config = dict(
    n_layer=12,
    d_model=192,
    n_head=6,
    n_kv_head=1,
    head_dim=32,
    d_mlp=768,
    vocab_size=8192,
    activation='squared_relu',
    norm='layernorm',
    norm_place='pre',
    norm_eps=1e-05,
    positions='rope',
    rope_base=10000.0,
    rope_fraction=1.0,
    qk_norm=True,
    attn_scale=0.281,
    bias='none',
    tie_embeddings=True,
    parallel_block=True,
    init='uniform',
    init_std_qkv=0.0161,
    init_std_o=0.0,
    init_std_up=0.0161,
    init_std_down=0.0,
    optimizer='adamw',
    lr=0.00308,
    lr_mult_o=0.744,
    beta1=0.95,
    beta2=0.98,
    lr_head=0.00534,
    warmup_steps=268,
    schedule='wsd',
    decay_fraction=0.482,
    decay_shape='linear',
    final_lr_fraction=0.0,
    batch_tokens=16384,
    seq_len=768,
    doc_mask=True,
    train_tokens=131900000,
    steps=8051,
    dataset='wikipedia_en',
)
Each number is 50 + 10 x the weight over the matrix's rms, rounded and kept within 0 to 99. Layers, rows and columns count from 0.

# layer 5 MLP down, 192x768, rms 0.0729, rows 152-191, columns 448-511
54 52 51 51 47 52 32 50 55 49 58 58 56 49 52 53 77 44 51 78 64 63 54 23 50 52 48 52 41 49 53 46 45 45 51 52 37 61 65 27 55 51 51 69 50 48 51 55 49 57 51 38 55 50 54 51 50 48 57 49 50 50 45 43
39 54 50 49 47 48 46 50 34 50 43 58 51 52 53 52 62 66 50 40 14 29 48 43 49 51 51 46 49 55 52 48 66 44 47 54 59 53 05 60 49 52 52 45 61 52 50 44 48 53 53 56 49 45 50 47 50 51 49 48 51 50 46 82
65 56 52 52 52 52 20 50 30 57 55 16 51 50 85 51 67 34 50 74 85 54 46 36 49 49 46 46 52 41 49 48 72 51 55 64 40 48 61 30 46 48 49 62 60 49 36 45 47 52 64 55 54 43 51 48 50 48 48 47 50 54 49 47
49 51 48 51 50 48 27 50 48 42 43 31 50 49 60 51 41 35 51 34 81 75 49 14 49 50 51 51 47 55 54 53 23 83 57 61 57 50 27 25 51 52 44 58 30 49 70 55 44 59 45 00 48 48 47 50 50 48 52 51 50 46 54 89
50 56 51 55 51 57 61 49 61 49 47 33 54 52 56 50 52 29 51 39 52 60 52 58 51 51 48 58 47 53 49 53 29 52 42 39 58 52 91 42 49 49 55 67 69 52 40 44 52 39 63 53 57 46 50 48 50 52 49 53 50 50 45 26
42 48 55 48 46 52 40 53 45 50 66 50 48 49 71 51 53 49 50 38 42 60 53 65 50 51 56 54 51 54 45 50 48 64 49 53 59 46 67 41 49 49 48 36 67 50 49 45 49 44 60 54 52 50 48 52 49 51 42 51 50 52 46 49
49 48 49 53 50 48 75 48 43 51 54 22 46 48 38 50 28 44 50 61 58 49 51 41 51 50 41 51 46 49 47 47 59 67 49 35 55 58 79 69 54 50 54 45 64 51 53 52 53 46 42 29 47 51 57 51 52 52 54 48 49 48 50 56
39 49 46 50 49 56 37 49 44 45 74 81 54 49 63 50 21 79 51 77 64 13 51 44 51 51 47 51 51 54 51 51 65 17 44 68 57 51 58 48 52 48 54 61 80 49 46 46 43 40 55 30 45 50 46 50 49 49 58 49 50 53 47 47
40 50 55 47 51 47 45 52 72 48 46 33 51 52 22 48 52 37 50 57 67 62 50 69 49 48 49 44 50 49 50 50 50 07 43 12 63 44 38 27 51 51 48 43 55 51 54 54 46 57 47 70 49 47 50 52 53 50 46 46 50 53 56 49
45 51 46 56 43 47 39 46 56 51 64 47 50 49 25 50 44 48 51 50 63 56 51 30 49 49 46 56 50 56 50 48 61 42 47 56 73 47 47 66 49 50 49 69 22 52 77 57 47 47 50 12 55 49 47 51 49 49 45 50 50 48 45 27
52 54 50 48 49 50 83 49 68 50 57 25 54 49 20 50 30 51 49 78 67 62 52 49 49 49 47 54 45 52 50 53 43 70 56 55 39 48 29 40 46 49 51 24 59 52 61 56 53 48 48 69 46 53 51 47 52 53 44 51 49 46 49 67
52 54 47 55 58 53 48 49 35 47 55 35 47 49 57 50 46 74 50 43 59 79 55 46 50 51 48 50 46 50 46 46 48 41 48 44 50 55 72 30 48 50 48 39 92 50 53 47 53 51 53 52 51 56 50 47 48 50 59 52 49 50 46 45
59 50 51 56 53 44 36 51 28 45 65 57 52 53 42 49 99 48 50 06 58 62 49 45 51 50 49 49 46 52 51 49 62 79 52 53 64 50 53 53 58 49 45 24 58 48 53 44 57 50 54 54 53 48 51 51 52 50 56 47 50 54 51 30
57 47 51 54 54 45 59 50 13 49 66 58 49 50 24 50 57 41 49 33 48 69 47 38 50 50 45 56 49 47 51 55 85 68 47 68 19 48 70 49 50 50 47 37 44 51 44 48 55 46 45 52 47 55 50 47 49 51 44 53 50 53 56 69
54 53 50 52 42 54 52 52 38 45 19 84 52 49 67 50 54 39 49 48 70 43 51 48 50 49 48 52 45 52 45 50 04 43 44 46 45 62 70 22 46 47 51 99 56 49 53 43 53 54 46 62 47 41 51 52 50 50 50 50 50 54 52 61
38 49 49 52 47 49 51 51 59 47 43 66 46 50 48 49 47 77 51 66 22 43 51 57 49 50 48 48 51 48 47 52 59 31 45 53 59 50 46 35 46 51 54 61 38 52 66 49 48 55 52 63 46 55 48 51 51 50 39 53 49 55 53 66
57 50 45 50 53 49 40 51 74 42 42 60 50 49 42 49 21 49 50 61 70 47 51 68 51 50 43 47 50 48 47 51 41 57 60 32 43 56 86 48 48 49 52 79 75 48 39 53 49 47 58 46 50 46 54 49 51 53 59 53 50 49 55 44
53 44 52 55 55 45 61 54 77 48 64 76 43 51 44 52 34 83 50 65 55 79 54 59 50 51 53 44 53 50 51 48 65 36 60 73 65 49 72 21 52 50 50 71 51 48 42 56 53 50 52 59 51 48 44 48 48 49 48 52 50 52 47 57
49 42 54 54 48 45 20 50 98 48 71 37 42 50 49 50 20 12 49 62 49 59 48 73 51 50 45 48 52 50 50 51 74 38 58 59 76 44 62 14 47 50 52 55 69 49 59 46 44 41 56 21 57 50 46 53 50 52 58 47 50 59 50 34
43 44 50 50 47 54 54 49 43 52 57 24 53 49 51 49 37 27 50 59 41 59 54 47 49 50 51 50 44 53 49 50 65 46 53 38 66 50 16 48 52 51 54 64 18 51 60 50 50 48 55 16 53 53 48 52 48 48 49 53 50 51 50 31
50 50 51 48 51 47 16 50 68 48 69 77 51 52 26 51 46 55 51 84 40 69 51 99 48 50 52 50 49 45 49 53 48 70 54 42 66 48 55 85 51 50 45 54 69 52 73 51 52 44 47 22 46 54 52 49 50 52 51 52 50 55 48 56
50 55 52 46 47 49 54 50 26 50 42 43 53 52 99 50 33 73 50 51 52 48 53 35 50 50 54 50 51 51 52 49 61 72 39 63 73 48 37 65 52 52 48 23 65 49 53 48 53 53 48 79 46 51 55 50 53 48 47 54 50 46 56 66
56 49 52 49 48 50 54 51 31 54 45 53 58 49 51 51 51 69 51 39 36 78 43 18 50 51 56 55 49 50 48 52 48 56 53 60 42 52 55 43 49 48 45 53 46 51 42 55 53 55 45 53 55 48 51 47 54 51 38 49 50 46 56 57
52 43 52 46 46 46 41 52 53 48 35 54 49 50 71 50 45 60 50 35 14 47 55 58 50 51 40 49 47 52 51 48 48 33 53 32 46 51 39 70 51 49 49 50 32 51 50 55 52 50 48 76 52 48 51 51 48 48 40 47 50 53 44 49
46 48 51 50 40 45 53 49 59 52 56 43 54 49 59 49 40 61 51 44 32 44 52 47 50 50 50 51 53 46 52 50 27 23 40 65 36 58 42 40 51 51 52 81 34 52 47 42 53 53 50 62 52 52 50 51 49 50 45 50 51 50 46 27
47 52 46 48 51 52 45 48 66 46 63 28 45 49 41 50 25 29 50 85 61 63 52 48 50 52 46 53 47 47 45 51 34 54 51 22 63 56 54 55 54 47 54 84 45 53 48 52 50 43 55 47 51 54 48 49 48 52 48 51 50 45 51 47
63 46 54 48 48 55 46 50 40 58 29 49 52 50 86 50 28 43 50 49 43 49 41 53 48 48 56 48 53 51 46 51 70 36 49 40 19 55 71 24 47 50 50 65 46 52 47 51 51 60 56 84 46 52 54 48 52 53 59 48 50 50 44 73
47 54 51 50 50 58 50 49 53 50 26 57 45 50 52 49 58 70 50 73 35 68 52 71 50 50 44 48 57 50 50 47 35 57 46 64 41 49 35 45 46 50 52 99 46 49 39 47 55 41 55 50 49 50 48 52 49 49 40 52 49 54 42 73
47 51 46 53 47 46 39 51 55 44 53 38 51 49 62 48 53 46 50 10 33 55 54 64 51 49 49 48 48 51 50 50 27 52 54 37 46 44 44 18 47 50 46 65 26 48 51 39 51 48 46 60 46 48 57 50 46 50 54 50 51 46 50 56
62 50 54 51 47 47 50 52 43 46 71 58 52 50 38 50 51 39 51 56 61 36 46 19 49 51 53 49 48 53 47 47 54 63 47 60 32 50 39 50 49 49 49 31 55 51 41 53 50 46 56 84 48 50 47 49 55 51 61 53 50 54 57 49
54 52 52 49 49 48 36 51 52 51 67 39 46 51 54 49 79 50 50 58 58 35 41 54 52 48 48 56 44 49 47 51 64 26 58 51 52 48 55 55 47 51 47 46 63 47 62 56 47 52 51 61 52 47 52 47 48 52 49 49 50 49 54 77
50 55 50 51 56 48 58 49 66 49 36 39 52 52 56 51 73 57 49 80 84 67 44 31 50 49 50 50 51 53 54 51 35 77 54 56 42 51 32 43 49 51 53 17 34 48 42 55 52 54 40 44 50 49 56 47 51 51 44 52 50 44 47 59
50 51 49 50 47 54 72 52 65 47 34 57 47 49 74 50 32 17 49 93 44 25 47 38 51 52 49 48 51 52 51 53 74 20 51 48 85 51 62 67 47 50 52 69 30 49 46 50 52 62 46 53 54 47 53 51 47 49 50 52 50 44 56 60
61 43 47 52 48 53 15 53 94 45 40 72 51 51 19 50 87 77 50 37 44 46 56 51 50 50 47 49 47 49 47 53 70 35 53 48 14 43 50 50 45 51 51 43 55 52 33 45 52 47 50 57 45 46 58 52 51 53 47 50 51 55 47 97
40 50 50 48 51 52 44 50 30 51 30 36 51 51 31 50 43 59 50 65 58 52 45 00 51 50 48 53 49 51 51 52 71 59 48 55 61 54 44 37 46 50 52 43 50 47 57 53 53 46 47 28 49 50 50 51 44 48 53 49 50 45 50 81
41 45 53 47 58 47 61 51 45 57 58 68 43 50 36 49 79 32 49 46 84 28 57 71 49 49 53 47 57 43 50 49 73 61 39 32 66 57 40 74 52 50 50 30 16 52 30 43 47 52 43 73 47 46 46 50 49 50 33 50 50 49 47 55
52 51 50 45 53 53 34 52 19 51 21 33 56 52 66 49 99 44 50 48 51 47 54 80 51 50 52 48 49 55 47 51 60 47 48 37 38 46 99 61 51 50 49 39 25 50 44 42 57 53 53 57 49 43 47 51 51 50 45 53 50 51 45 45
44 51 54 50 56 51 74 50 21 53 37 44 50 51 42 50 26 50 49 56 54 38 55 42 51 49 44 50 48 49 49 51 43 30 49 58 64 54 20 65 52 47 50 43 64 51 44 50 46 43 45 94 56 57 50 50 50 51 41 52 50 52 54 56
36 55 51 46 42 46 30 53 64 53 66 19 48 50 50 49 44 61 50 47 64 04 53 48 50 50 44 51 50 53 53 51 72 46 48 55 41 47 66 60 49 48 46 28 86 49 63 40 53 46 52 44 49 46 52 48 49 50 55 51 50 53 47 61
57 53 55 49 50 53 62 51 92 47 39 41 49 52 72 49 60 54 49 34 54 62 56 37 53 48 43 49 47 50 50 48 59 81 41 49 51 52 40 88 53 46 50 27 75 49 51 41 57 48 57 56 50 50 47 53 49 49 49 49 51 48 50 28